config = dict(
    qk_norm=True,
    learning_rate=0.00406,
    weight_decay=0.032,
    doc_mask=True,
    max_steps=10518,
)
Each number is 500 + 40 x the weight over the matrix's rms, rounded and kept within 0 to 999. Layers, rows and columns count from 0. Numbers have three digits each.

# up: layer 6 MLP up, 512x128, rms 0.191, rows 227-279, columns 0-127
# down: layer 6 MLP down (transposed), 512x128, rms 0.201, rows 227-278, columns 0-127
up227:501564507445504510543519469535475468531575484434434457519495508451432612527396586521523546486530529559422516539471508510468435488537459479484413506503490512431478410444482566428383483446519537534574497529539538533533459551443426518498420439474477488444579553532526502471550559589463498460439413491437554456502469442573512577440439579478420431442416502383550437472528525455488536476474
down227:525572536457389460554521498494479477489507485472461503508502472452426546536444532482472460436464539458534537511519496550501559510472505465532481480532509222502458508518424548437506622498569599522516554533550495475501506483502544497517474436477533506477534469499521479525564453465486504487465463485513494504511452496513509524453503524507463496500457546462510474568508548490579476521479
up228:508505448396535470520501493492488539515533521412487464548562563498473521476501485452528541468503492442487514479530517472478531453448470512538486512508489510482426497455473530547487512522515538522488489519510494425521516554569456523537529502503500590524526475551443500480480521551500523497496458534476492401512465555450459478512527513478466448489525499482552489484451529514597531483470
down228:502505574481493511567483535512501567510508509495465525534526480516503526518536486535515519529497498505538566511486498525469504458542525557485507538511526459475546470470530481494504466514443433490429565525490501498496494535522530455480526546498500503465463482510486476496545515461477512483531483469503556515478515503474543445497498518585494502492508482471447526509435497518480506535528
up229:545466433513528476592474452522459490481543501475542391488480529477481517570444529485499560459493548468546527517513548469487531519556503548556527531466523497564365516475403469475475469494458511449559512538523523448484499453549495533586472468524485517470558512547480467525538544454489522540566531385461422490508524448473516515539416462492530487560431518431502518620498547480521494559444
down229:483487515553450476484490488449544568504481452443425497482526535498486499492469504485532473480507463496459473506484515564510495542470531499481477478526508313467491517575474550535505523528457532544477469498485545564500512468526487485511501441436528479493484502419509548467487479489526527493467452493480526486504478530497531542506502535523444496442484488508511472452509495455437475532450
up230:560558444481546441533490525481536446480489478414565452543496511502518510595465521437485539495503583568486555442638492504445571492399522434569502592474465515516476422531443479443491466455593561555519519542479525505506535520530450560475455469522494474474479485539485515496513537425453497497529518438468540436496420487432544455464432572446504394502458561487486475519539609536465506425463
down230:571543521406480496516493616476449453550532510502503491496520431550485508469522553575473435564530589546429527553461472452489479526501574530491464484429514636513429536498438529418515431472470478584583494539556541594559510479488503538503505462581523507531465596473498547537516499634486534492472545483480575435497505511435512572566519550514435585554501523465585508489467455472486487528455
up231:503487519511511426559474498446497510504534456471482483490477506525473516592420481520475503490443484480503501565643538534481529521487436564509507459451443531484504480443456524522486448470523536469539519465598546547520467512516501525547478467548534553538539525537515511567537499501492486480491450400474520497521520520464534527432537502513498475557483515450515460520519521495596476577513
down231:503475486504484444582454479508463488505463446409490475442503517540487551523529504522485461483516450481518576538554515572528603526525535482588548494490545637531399437504508518498541387494490477494453473492540498488543511490517461563522494574561467558503538430540492464462467458561507492505448493517478511542399545470580521567546487542489535479512507487544513441523501421430586507554611
up232:528538433428510504516516534553525537468460504468587508552518499453531480621451437515506555465498517446545521582512514400490572511419542522489480471507464520519477542438466525526510464508548574482454499555487475522543538452464528439477467470546460431493510479457463475510571442510469547474448492451462488501444464500483396512470515490431448516456499494475579435545458497465483450574535
down232:447531461527516553529535485477523520522489464502516448523448492418493516483422551435454546444491470482492457499521487460495492560487485510521534591530511473444489527506520439496430453483507570437470529508429487559489493489500468431519520460541488464507468433551524468504556541517547434436501454515537468484496466530448513565509478431568432515532496525519461493502505502528524458526464
up233:481492505503541422497552479485430519503500416481444517432552515495483522504454577514457473586469515532421446488558523482407612500461510461535532486525573526528532487439537482483470473460494583513510550429524497506497481530451454484492455505510477537539611516437587469504442529451529477504456468449471555457519455472477567549490508491551437482468514549465497431525516552509606490535506
down233:480488449464511452488508513416465449541458495496475542451493521488505534487488492526526461551517537494476526536526457465474532469492443441532440534578485538573517487454516447486457511480466474363405479573495450405493478520465513532518423566533503467523518537507566536523447528505569505499490490505512560439511450459467551519606535573500516579483552438510483489506486550473499557473449
up234:494436436498558483485518489582484475495527488462533474532462467476498489522518531529474507468494543569550584489444532473507503473466517452538472485485522537497512457520512528519465464465568546497485493486466553446505488500483504453452452485488449488471501481453507544475517463476498493524508487478501500440462457471488507475479474503475509433474501499505487479469510520553490473474521
down234:450543453496532399472592507532506542516421565532479588497513550475447605538567497493479562468472460481480421516457479563392580475500556502525501453399551454537420528513487465518502556482517514454415567502453507401515470491563478463480572488572543581509569556520515500470550489534480450423430544598578555475485591426534520543550488434430522538550503514479493477517514450511425449389411
up235:517464480469549496577504529487440479514513477463421480537548482516483510547493511485503484526521529483542482474513446471501506499462449514581466450510537523555381528514480511462508468446483532493446484506469438475475412541512483504540458486524500534413492553534565536492493486479492466481448474489494475449531479472543502553471440493478553446524516505473468437562490529535568480532481
down235:514525474577587456584480508504493458447498432489520497511566489447504544501504466412495582562536564528552585430497505542443519497548386482565428404426493644512550483476507499497471500513510535512530497469557501458458444553599497473527432522533520480462573488533527501493496507495517493521517566544540429487437503526501473566557432459426564397438537513491489523524492437541525449503471
up236:495477529396543538512478433446525479494458475426488468537509543410485482557538517530496498408529451560523520566509520529463501470482463451531411455469512521485390477423502506540499473544452547523468383531450412519523438521503445559532575462497541503525454498495516468388499474508513478554515456530423523501509443484511495558458423558500475498445490483466477430479582581527566522458517
down236:436523469496453428485523491426590489466563502427525482538460508439531493451567485497533558497467539504457431478475511540488516477493460500510507507475512420468592475517492494526536567499427443523488552505504518545483511478525558499475426521552467521504434492529517471454586426483485471456518471482503465490480607511505488449571381528430546557538465498468541509587501535539483492432476
up237:548493445542518492497530440546479441517501487471490462460561529527528512514556507463536486539517452514587525442481536519491551461389521520565459491486478496589493481482513509543511435462537459500459522503523476499535508516474533535509456512498475522469630489505567494483545504478498432482435555410525480506487526442617456518493417476427485493482516515563472480488452510537496468459509
down237:503564528535504514546498568528488527533452494527486510579487499533500521473483508539446496492514529474506463504535522485545470519518491544544491493497495547483495537453530482508537534548455536466477467522520422505449471475494536533540555477407500523487437493450477542527464541476558509457580579428525426465509442468517471490488492462461531492501500527481535548513574523526427472513563
up238:534470473430513539499547513398414453458503479530522521459472443544498480547440561478535528504492491525424448562460503444450553522528447415493478470474470525491530395407510565531517447561531536485534469537513531490513507580440471403507555509506502488530491529515560460524496524575442506602544463453430580520502508499506518526535488461508472473529486546464446448461508554637539556573441
down238:478540482488471519503559537499536525484472530449573517463512533490469507477489460515520550550448524459570537551470523525539481479477504515553490582472529398469495440485460489457497563499511436488533547479489523487524506519489545505510515536541526590494454441564451545434570534566484569456426527544563467481491512446506565532524500529526512477483456492516520485507526398540437508429512
up239:539519562454542471619461537504471439519494503388549505515509460470472571558556452428507482474567524488501454557548527547487566528512513525503484542496494575574419472484474567526485496434492464534478416438450472534559409548506543445505513457483516465409464486521538486464519522545492504458469475519512467421510485457497543531410504543497550507456458488543512449592554516465657449549496
down239:474512478504520531499564569510514556558482537481550565517467497539487564472418541501469434453448540516491469492468559423511491545515519568513560500546554464490548548495543459583530515495462476464477472486473513480543541503455458441554393533432517423506501488480545399457529539507551609537499561521514461420486573585505450488516448452513485604506498453467508484489567525422541499571471
up240:506547480415528498507395514461508528435554445499436492503513539439523509562429585514508538409442566522498555463468521484462490477544425469486423445466455523481496468447493535457486502492508578474504507515478511545478493537474449468484513515465536530488513390562481506474534458565477505481561434548501436474517412517487481488443432476468488459488447576543517478490535537558535521527494
down240:478487506476444514562503536510454519501481528521540496483475449443534552529502463466493470478505457537468529551538471505468532524477486524505504447475516406453534589546469509501525584472508474514506486478506438482484512435526518484547470452477551490538449567443497497508519494472502513499475467447465506473482563531557473534463507526537523533456470532485504437556547486544470427491498
up241:543514490453555470535400552538499542515477504399503531526514467440512551594506478512525587507558496451508506471532494502548522525443416395494509492481510544523518539529506541534485478506517485450573460465504514463455446568532547466442574479465507519444488482449608474507560461487515456515474545526480548467553496486573473469508501467377487453576477565447549471599547556465594523510539
down241:410526535495525521519613482491514606462442506494498464506454443469513508447438504522458487549492499518543404455442482503544446486462509477470492507537543559538512490510504488528521455508480427442526567456559540491462438476560437426463556526462604548481533502446576491508501530482523510495518560502537500474457450480558470520465457522563522529515432482510497525493505414540478535507530
up242:464538424471524504512544470508483505492545569474473488498540482478442529498488513547567521503504511488499503473518465525502483600492518543536490555517599510527557473495492537448490451524483509415514528495511441506560445498488497512443427507471423460425502477516530419465485485491468434499525418441442475486469580448519462479483447524477548505511504492432480514518500507527528421509489
down242:490523505490489525487482514483480518503493484550530530506491472522488464481502468542449473557490480513493556407477451475492440467514507470499488540484511460417484500524525478503458445506509439504529502459456508509517523463548486537581513491547544553511522495503516513467476529489509484497515537519535497575537412484509484499491503507425491550502517461496444452534511469492510538555505
up243:523484501411555475576548482484429418515526527420461458512469528484486477549541482510502416485509498458532493602508504515432529502506486471503496443483470521446452557437529516509487465505512530501466424511420539552503490583481510496511554521473428498530536539450529535514479515475490521530500447495435450539461443536461546460461495542480501507495502430481483474516536571528553511496524
down243:581561452544621475503473491488514454516460457485553471441529523535526468601499425575517511490454520486404509525551501525469440446420499513529474383452486571521517552494560504467522503527522429465518581511518549548511437518489538521518531487487514469480538476405536441553509604457519567450485530411548427556494499518534538545525518464469463455407490498514451509619425557524532524514571
up244:525431499471500450530462559454466448508497524495533486479465570524513506551419475431528491529456550484510460526556530410417458485529527523497540443454481553560457582492404502552500478530541440569543426488502475517435481429487468450531507467523526498471559541517588511498545512534474525528508450463509557540461491542429484486461538450486550478541448509511413438501475518535548530550494
down244:568551436461501523464592478472523454501489444525540435499486579523504508459490475557571505521522524492550465538478492468528512598509443548534555448475501570548483483511491447493547475486494584475481479559478478527465505451514497484479483483535449435491511553496447459527589493589547511463549421480536440535465529476461537509484520537458533488502562449495520492530452420536502502547551
up245:504518463480533484513480583514443496496484526501491530497502503489430491524513492545556512454464531510504470496410475540444510550558532470496501459501505551501502480523496545488485484504528463547544486512524493480452446545542524443500537524573463505464480521458530493557530483523486480516520527533498473477426456489528474455498493485446556487516487549448480471576516517529527469557501
down245:515449505496588474537586582499519494471455513554552517501499510559423574459527524493551502515474557536480521518428483500409539533497585461526485516469507640528486488515512502443539376486501490531505574512514564460459517525515554436479506562571461552510527457590457482490538474490499400548510524511524472515442457527502498443519545489473470484534492499454471398532428449523572492478471
up246:523529519425554459454458523469436545512527497449431549512455549424522551544490551500515515445547474507440526500442447458425548557457523523528460457476464554488455451474485478544558492521496485538459546473510533539459452503506435530510513493604484576538471527463504534542539437480504455555464430509439473451502461495449478520410457510468473440527514603497466515599536522525558488556573
down246:468456515492508466518462481521499441522497512441451402525505479532511446479509442470507505577503497425585411508516503513533442521565476569479562524468523440541524436487500508432432422463525522456524476526431486523542508545445531491534471487548553511470495492452529440544486489490544540539508399405480530472435507484478480555538582495529504534515523543535553443472479482533563542472470
up247:461450515461500454490444560487545540396464513483504543524478498540481561589518460491520591436516498478503546518505492517479570527506515532569482495442481518529485514511411450539497467554496469435427446541600520472522480509457445500556568514512458565530478562489515511513548431543475496565540428445417547462500536520443530515538430499447466482462504571471517491491500532563506536600496
down247:448493501539548501466514567493508501535565529553498555446536487466505497517530511487456461556545499454504486442511493567523444501512457452490477502460494530536527491582565460516554593495504497469432423488504619532464457456586492565495523492494467526448485450543505501568476484521507543445476453538480527495449523513460531489522502532470537478499576469532499511523484488491518413472490
up248:513552489415519410498430508541477503379519526515540510506515423463526466573478499467506566483396500447518466526490546459423549552478574462523506531554504535500587545501494506498508461462611557472475482540487447484502466435658461554555521544533462465459499490454510458485497506548476524523477521502475555404552447508474476635519487518462519496549410511456484530542484490469508423482499
down248:519563491471510454494466597476492495424497465598571465531537491474444520489535577499513507496464438520467438461422549493462461502529516529446544509506394562483554520472522484513486468535509497468413534528385525597513442453485427568480547447557503427568484492461510405461529571500498475468519507497602510504538474486492430562531496588478487525392491516459587552451443482478555484512494
up249:475471552522513449487481503498473557508535460489487508524474513465491586515501518522487516457475540533458508472495515460472588536497492525536490460457508509503446478529491517508509486482470552436458509476516521465460542495488449543481529470512453587551499512529490493478557495562494459491404442478481534482539525498474494533450494489481440485452472563499513471512557552504485456487615
down249:524484489507522498482487452495504452458491528494536468505541479514497467521510492440509473564463498480532465516478469482525495434519503505445465537524499487463507485498494457532513559534496509481524497462513530484560495513474501479526502494500550470443515477442493569515492511476509532492564532510450465526438555506543497502547458483480533520525544487530513539459494467530551521510439
up250:466543447450532451537452537494525449516490476446529552453597541466527527505542453440523486472483509504488484585563510484495486451538469479473503469474439530561410525500473530538503463533508501465443551461568511512600453456493492549543487465488559447491499456513510486476555543466508496469450450486478530537444402531583476589511516489475437515475390412532467415536477498549571500569562
down250:452524401580553552570411520453475511503634446432451522471534526571535488509557437505506575390495543488477535508466549487502500395465598491504513487494522513545506420491520521505544444516480506513471484370492506510464397562551598541464391477540449463504507426563513502534486563446462465560468505519516492507459494496473545447506540538498496558471414491612498440445513426476528535492527
up251:542470496459531542508515428472450483460518453433498461524529546436523491559485574472498508473478504523412521549482536498493449470487389510516443432502449536507505501452492546487433456530467553447481463538480489561517433575463490496513466459491520485504486531502494496423497466475439498561497443429482502529500480533580538535430429533505507499483489543517444466469534523549586562524515
down251:497509512528445459560496523486523493493534562486503482453462482505477443444550500521481525520519460509464506503509487543491500448517502502503453553514499478493496521486456423484475544458459540534550484450486489514465443491504487512527516534568562518538448499598474589451520527510517497418455530561490525520469541509539508485541473479481505533527451456461522506485505465509469467469443
up252:465532487486544550478472484498431506490509528503444514594534467483489481608499582565454481472519507525498464522455447529445491514528552501501530496470463539563447528493484536571472484483501501520476517456486487540532495437504433511544489529533484533500544561474534479522452486475461465542467517456493538457458455491519556516488433525516480511477435562527533471584435516541495531525437
down252:479495551508540387502507591507551452538504555491473563525534480560494483499512420535436506523497490524537519471520531559466449512486482501522526518475527563487529510536508522523460492482490505548499444518466528489517470516517441503465526533436527463456574458565449461497479503541480451506486509496471449489505551498504522477537492519545562512499544531532477463586498473492517485498449
up253:511448471445514463558503546466510500431523468454473448478507480466492482560453499500470472464429506491551523510592494507485557472510408483520496479478487508565516454490505498486469472475519529487519497549508399497420431561554482467543489501498534479479586493602504504542536456488424467456517498505431465483478476633517473474475410520449536447520507524537503487496538538449592433494475
down253:566492432557455530491511538555505502545452499498536547524511513511449518460547442520608531526479553381547590450501488489464572560511466584623557483464558700548567509443533455489491479517553505462523531534566536449466467529524548557492478525519474480441579429538460498532468500552473450465437594508546537465467564521470504514542527534494489486539530503474586512617485481453495471396564
up254:489440445478537477500491534543464512504484485457469475489536494467428494521454539493500478480499506529535512494488475487450478526494517487548518480488500554500482443464489478523480478461508458559507480505516471471469450503550461476552513500545475525495519528492526512493519464524494479558540525496475543529464467486508472501509445484447524462494493535475477474537496528489558480521460
down254:508485460463538495493459577519502491515516488498479505450483464550520557457496504457457474549457503522526439547572512467499542518538485489503538497472439498556463426529537498560485413531526536478479426512537523492489530517484472490514495503507535490481489540471585522513534534539496478490495458530475466508523465489518487509488514538537507522438493475463530469487495419568491470514503
up255:489500473503514551482509543487487460494508514503466534472552530498447565554480502555513462504538477477504408525544472427456580504524505538601507403492456525518435556440474525503410488481547471591493422509538522558444488502502379461555451506531471534501623522502491488492572535584524514465484492490481552456510514482474525520505463539492531463534509491529457476506480560433557423511477
down255:537449427511457561438474517578531418497461484471410538444595553475450463490552508447483456549491535481485477572546542508548499474502454440474568572572504492530474516507469505544437520466535516536537454465468486582473471534458457505501510493518489480474471458505474473446478433504533451481526516482503438569465510494479536488605530490540497572459496517450473504456504500481454510417515
up256:455572487454591482492484467522488500449491469471554529487569420475502508513516504485500516436438524523495471539536558512509503518553490488503480459527501527552557470505509545450393487527532552473537492516529499491528433538497456433456490513451503491474532503466478485453497491533448480513457444431502510467476497561563533517463457490509474437456515519495521447469513530521560444488533
down256:424507434456553464518569492535465499491486499480518564497524453475504491531493504532496459498496518545509429493525501499518504506508499477456516493447544624542582546503524564502433497485547506461551502560545431570545535510440499474517509557550528536468494467561504496413462510530514471466468506454528501519507512576536514524515502573488543471579511497541488461551477466548510500472536
up257:531463444553564471517555463509518497492474452451514496502550448503544503488521532476437539505544539499471558540521549441518553512503431431635412501497486548523463461481511585511465461498582476539454490503472489480530504514543487540477500466495449470466549485539495440455525491539524489489455514434492495455467500511600496586514449527488487454461476566459493509505534519518510439469515
down257:485513526448554497475494499503492464640581487458504484447483595446554545444501516453599453524458450567496414488591452573467535512464510448519461501420385446578582543546409441565569489512384457492559505480544598402522473515473544452512491521497508515534495559518476568545533535516477473510495508611576474441475575462552489497485452585597494449524543444493481511469432574515510538524491
up258:539480507499536546545537526524449500534543380508485465493602515513504529517481510416500497542532460522536523458519524478482471551442463446500465520507428508528481476514514578522466460487504501545513455541507514437494459489504553457460479488500543542467511462547485419483488540591490430480500562530532542519521566477586426598505470501467514435491393501505465502556493524471533460552539
down258:519454425520512512458464469472563467540511479495460464512475518476525467438550480534499510504489506525521516503511481503535510496513473505504492497485534448512503406474500517521471489565435539542446453478496507516516449591489551512530466470460485479528489439480494506521484516502496487548448534504565472504458504545498553516496498473546566448480562473487502527472503442497471502495448
up259:560524490480528501534519500526473468510506457447486505494503482499498527513557474529510460517540533458556510530582469554469519514457457535532447463500439554493457522481482524496441447493517463502455435507500436514505509532565525422524464501530465493454533451500471488506487515531524471455478516502475480480471477450526493537442461482475541499503510510477463507511503543473541439516525
down259:564483545486515507500551477476549527466498494536464427532552431486526449400499536504504516563515470475496504454477437463525464439552524417484462547507477593485486587570512495500509606495455452535484500441452508526502440472526535468443498489511561437519496479521421514522512486442498469519526549492522410548378446511471498475591481507447517464502501522544529514530501495421488506545492
up260:510515517424544492522435471559431499456477492431511512548497491463504527547555470519550514493417508500484542524451493482461489503466489520514518463439546541537471509508466471466445494463497469453500454499594483499513462459476485509440520482545514475485498491446458520483560411461490442512474467460500502494512476550480487516521511493485460467516495516526490426541508529552481513519491
down260:473472500414542570543573485536386416461510470450464462500516500502470518531521570525538552531448429502425515557514528458418550533502527387492500429410459622524569511453489491405457419524468468422461545522557482568530512480531436488551541518617432454492554580565507453468482500530455486536513457489496564528433528568481461509500464531451489491481490510526438441499478496552588470463523
up261:501464425526543505535489576516508495506466531530462475475498508551397508584452524506587459525489497534452409485554504502492552593470439487583549443477478569527446554460481543421482486498490557590527572521550548471535523530520511464569410534568487499534519511481563422578506530512469522451530509468507474522474556488495480486454476442420574454524510482492532381552431542458530465571578
down261:484482546508513546461430537583422554478491497516486531533520505480526487562513491423455489423493534548477471515554445559474415505507481472526508465356487561481543462570565524447538426579512543463504500537466520556488462518533509554484490569494536494504442554432482412537488529498473548426451435450488489604488469474461442367495604448487449503520498467518585599516461553538486514557485
up262:533542461461505427501472552466463486494491503452477491506490566511455565528436526604481484579545478525451545538502455558411513546491456528535455515463497515517551506513459553527545491489437434468481486500484510561479499453457462523455492510567407507516524518467511399485512517493472465489462501509462525508454413472528498497489400568484492441446471554476559501525485557514559411482466
down262:535546519492524494498497482520578508534560493528483520478530466482525439601537486486487506552487492481486489469502507495532485515508513507489522473512510434536448539500524409534445531542508441518511441446452528536477556473495543525529414526501535543472453516466467498494498522538415519495546587507494508489481550483518483472468488430497599488474467528503590483500471502451512472502487
up263:503462509382552510505544510497468445479517465497439486484496468555482517569531520467496527500489501513476494520475485475481518523542550470487444531428511499503416481465499524473473476558482419523608473507586534581543463495492450527528440458533500542483546522497503521617492529498516437542515436393496556494506474525464458530521418500463529435535521540491491453509489534474509502571455
down263:481568515487463467491469517470479517530496424493495493494473498472488529448470520498498481472526508500463510444460490504497457493521480449522523467489521373438506500536519518446532427436465569537467523456490530448517510591445544469406484521501503483495509535476452488466494453478494502497522464547540510458512489515444547478495508523480446503517545542536485504465528509472504507487528
up264:541435499540534478505532495487433418443452472491570470488590473477494534522496498484548514470469585527555509518497487461451544468465482431578545518492551546496542453495418492492492414464570545486538495553550547477534479522536468516461554519459491488500596513579571446476507523469508494492547515505497450505495499544521484477457512481449515447571465525487460468478519522521509453451497
down264:524446456387579476540501478434544570467510593458374506509521517445529545591537507467471512530435472454421385425524522544494471583431560563460566580521315521482536372439559545625631613464421588528542537382483573589627401492438499465591461461679546484646434566364487581535545464448408444521384486512492494578477556479558521458527490530509421519459547468481494466496456460492463525555443
up265:476444458506542460525550435623430522490556487469518456503582523487427479483553588485500459466507543546502525467485512459484469528507490437568478493504559517514551488529519584551480444451580525564563527510520504422543479549556523518404530538507445530480620437523490429504437535494473483467505486485419609453491492513512555484491499517501503490550447536416539489514545534527473421440516
down265:486599483495495517575518499512570500525504553513495494534495469587564507546563505508504517479491448511465505518491506465507494527505500530557558479451453519527446442519538461485523474446557461494569458510498482514502518442511435451444442559581445557499439544461471530461465460444515437480503523494424465389464502450448559463479503424516606537512501510440464513439501452500506514446540
up266:475468499454488443536554537529459526455565487528437495539499433500477537540491472492521570455484480528507538498531499529502553525522556439566516522475627506546539573511418510483525416450540499470522513508519467488427482446568472501536522468561513582474500524535505539469502554523504452559475540489503572481505526489486503498447445475485514478567489508441470523489485491546490470465517
down266:484497516522450495473535444497489458444456500499543472486518562508428452534495518467518514522512512502435473497535520506470487452482480573507529523573531509512551556495464479546539522561499511528537525466499484515516493475447606462482480423455454491463478517497478520506473545479481520460506462497534467513568501490438494475425486462462526498473463494518510525554527524499483535488514
up267:576551481486533487533514550472443493509505523432512415513456506491424498591436494450548499440439485474601493558530421558444500481449527554506510518483539530448483504479480471436524480443591513479518369544464425495432465512524479512536508510498454453458550455439514427533509398451547435525542546517471475484483397491489457554458465515409499485493502480417476526532468538468510437472537
down267:433534468473505508493417528452468542431474536425498485489504469542452523507550463557546558582406488520515462547433472492553513522523452514514478574477481532471424512538510484454526597535476459483495552551436494507471456493504465497532560418566566441499480494564464568486590441477472504504511535508483492513447564423471484530556486432486481569521479466484465564478518487447500401471554
up268:516495529451564514461487501523498488463512505532466489508542508493459475520448507510526547493499482495512505492468457447443493531528534549495474411546537548487412532496471501490423476517521509541510537508530496456500437471538451469518403452482511533527522600450446493521557464463488435546461429467484514483515450511492513482451491473481494473528531515523446448503534520549483474584467
down268:565430426541605513453523559566585592547452550490577499495491506475538431495552433429511628444430452538456502481522426365441492516507545456465571509483482770526398456560536444482469545550422499535527509461437546513414463510628514461526609435559444421485533527524460521554450532467479486572516539517646511458405432497480635414449505500494532552528516440541435446548416520547495454492513
up269:527517468538517527498498533526579506480509446473517491504482455536423465515480492510521480441499529509563585520513465496491489544452463496548517518521515514562534515453496488495494475508529503511488485522514457486559428510509555450501471510574468506508531476529573435535482447525494510573438516451510478510433472442590419466515482467501526467471446546434524540520542504498527430524544
down269:454505563470476475477528500486563523515538520489517486513523507499459470461444505469495460530473491491503486521562508514507520484488524465504520481536517431493475495504513514458536566530463535502521493518516503506506562544492476437481486480498424465477496479473444550547500566473491500492527472470493553516449517511524503503470504512464500493461490508499469516497489512510496490539452
up270:537558515431552503597434513568475459523464477459550497552502430518531516482554500526504442523571559499494461570540560466483460564508409413467446485503474550533381485480472591474433444478539500596486495510472516532597382524430513423396488419485535492387542518478447470556509469540554511494484498498479464385543431527571525516476515597501501426569423472522515371507484509476579417596553
down270:440449518450457453387587518446404521540440491521462455553566568573497519508415561462444505538563616426468556463601432558534505646529489494597356505523510500507440465516537592487454453486514505568500473443554522438477546616474525534409410515487521581450551445512406387453452506551458482504490496427385552485532507581541388549523426552514500487511475512464414484476478568509563481457575
up271:506550532472504500518517471502536481559429524458536480465503532516515544504521459449512512481433487501523399570508584460405538497521500534466506513446481546525430513474459465410448494443512447484507480480477470484545451496549435483527535458506499445446577468502515519569537528562503519503497451492518545535539517493531509575514538517497499487516469490483411395484430519469495481484510
down271:509545508528502520546530478477440570551448562480587491551509459482499493513489504535477483524492550460506507496521460526517469447421473458505517443494475499498503481494563452492483519464457509515480486536481499577448486489450553493493452437483557528493519483510453491470495555528526479508501519512538469482459515574468490507509536509547477479496507424484484470478518478544499446427508
up272:558531473496504512545492452473531441489463525453509478465506522529518484492533504499521476500508558493468571586468542531500495484504478465493454415477465524508446509438519532536429475576493459505581422569476500547507445536532507427427510391496531544431651484540466443466515568494486481495552517467456591470455555526511509468523448611391521468566513476535463519481485526550488419498499
down272:547486508518567544483581528499493434440458534453560562565513455497524471470575543443470452511498442505492469518450544431472492495506474554460498492472500580553480466517567513499485505452537565495504476521479421533426485552549513533500501499538561500467581451526539509487446498516476467480458539456506542487457519497482498523534599512457568503489503480573460519499452564491494588518552
up273:474507477405515434545444519523537424482440529451500511426450465510517509490536458523480499381489591545568537503524520462408531489545464430570477400417470529477503488529372479436520474517538409550469455521510467509478494486536421524578459465485484479504448444476510533480556472496502530461485475494477469450487476613466456498464526624479479470486507507515514503533520526456494423502515
down273:450462506461540567444480520475493555465507446526516490474481405519502509535479459550541494416519496490526483413519457459464505458558509526619579528479517486516454490418524561483518514594563437529422410485496516517488488558492477529537438502568532478535425498503403498460539534537495519440522461442438586456411494574514491433543556512488482527503502440548428536478547468519483488474470
up274:473428478513531396557500518438516482411569516449556440527468453530402621508535492550536578494445491500494473568509481519478486549517452537491433486492459514463535425508405431463489451517521495431487488531480565483481471548488489405495494503479496474502479543527465515519541485493450505515511407503451489513437547560515506455475431537476488461509510539439576420478467552450499475469558
down274:529444482489492495470460446473549480526510582454507493425558595546549403447569546488489463555482524518577494513527479448487528521502510484487501475496502428533535479499516456532511481534483459502585545517533479549552540512489578504518488515508488464510478489510501461461512451435517510535475495469472481537458447436458538539502528465453519604526510534524492467451487554615518590473543
up275:534455457502513444550488447485454498493501506470503436498557554534483511446531546455559509512545582497582520491615497512495511501458394520610554515513513522527439456490490515553483452465536505481514503514538407452505504505550509531529442485488495502486557462547510519521569522499504526461521454508473503476588480487482473524463530542504521443533467439474432507493447492525581521496509
down275:498465524479553475580536527552512495492485528503366487484500507529505507491566507417500476528494507529470514427499512531513428505454540546569471496574544501442557477529497591538529496503526428451490592567551523437557477520493567511478461483531497525455480491541427464604446468487503540502537448484422477568551509472453501512513540504455448508502489563485503515539482497495541413545527
up276:562493497502540464519447511484521532482489428489481457582483485498477526558457487457532509522457516489494496503483535522474525511433446503568525509433437550564489506496501513516502445458540472468517493512496499474495462499505486434532548491567530529480521463493529465501562496485427480442499556447503463493502491528541445491470486479468542449563479529470458468510527530546588434543512
down276:435530512464527475582526479477521451502537480456548515450476496507491444439459470529488510484532521539582522492533544512517519532499483536518479515512539542481533443537475526513539446535555527536531533530510555503587543496526537526479484537452462462539516503454460519447469546530478487524458486498485548517451525448496484518480516460451507578476481495506469540455533471538470508522477
up277:532549406497517470512499494463493514535552548470561502568475481483482545595454493539539517444464488457520461494537502552461522580514518556569506495514511529532532453464422565508474486469500482516519499572557484452495510510537533534536484513582475512505565517490495524570501503504487474486413483457519477495457511458555500494478451495406536464539512493519463546638485478482501396538492
down277:518502539532487540438515454483545429553430528498521474539539499550504516483502501492549467503527459487504499509447511430532527484544443488508418489484521520463586484488505562498481593483446428587499499530492486437477507452447507551459519504513506479546475500487522500470497450503475498514526503489535478504532480430448509462537487543441512565516540526515507510502545516465469492525470
up278:476404523471600484479509470447382520518584452491465441476548468571499509550470512459513446519469475505517443462536533497454482549523533450509458470473456512513514520515440546518440493449504509539506497508552461487504540461601528447576502458573544579482501507527498484478480540458500510534508511454516587520511523496460448506517475567479509460508496588532487519493529561532528518461492
down278:431485514465505481496493507497463552518506558505515531525476504439532532496503488539522482501422506548535493526566517503424489476508516559499584508490530484540499475501478476480522479490477578518487551466519484468509475481488538461454490540506461451492562482529455534500519458542495490475513433532471487509566489499470492473477514469547486548557483515487509503485441481467473478543528
up279:463572478519566400501515552487475534473489503507541466483513509509443542533500543498490519460432469543481450544506514565441524529474498499499510452430563514567531504476498472444412489490505458523529485573584528454486443500572517483508476498550522542526558468495478465476508505472515409504469483463499530454450506604538506550513470475471474465493500529419474498565475542461530452501463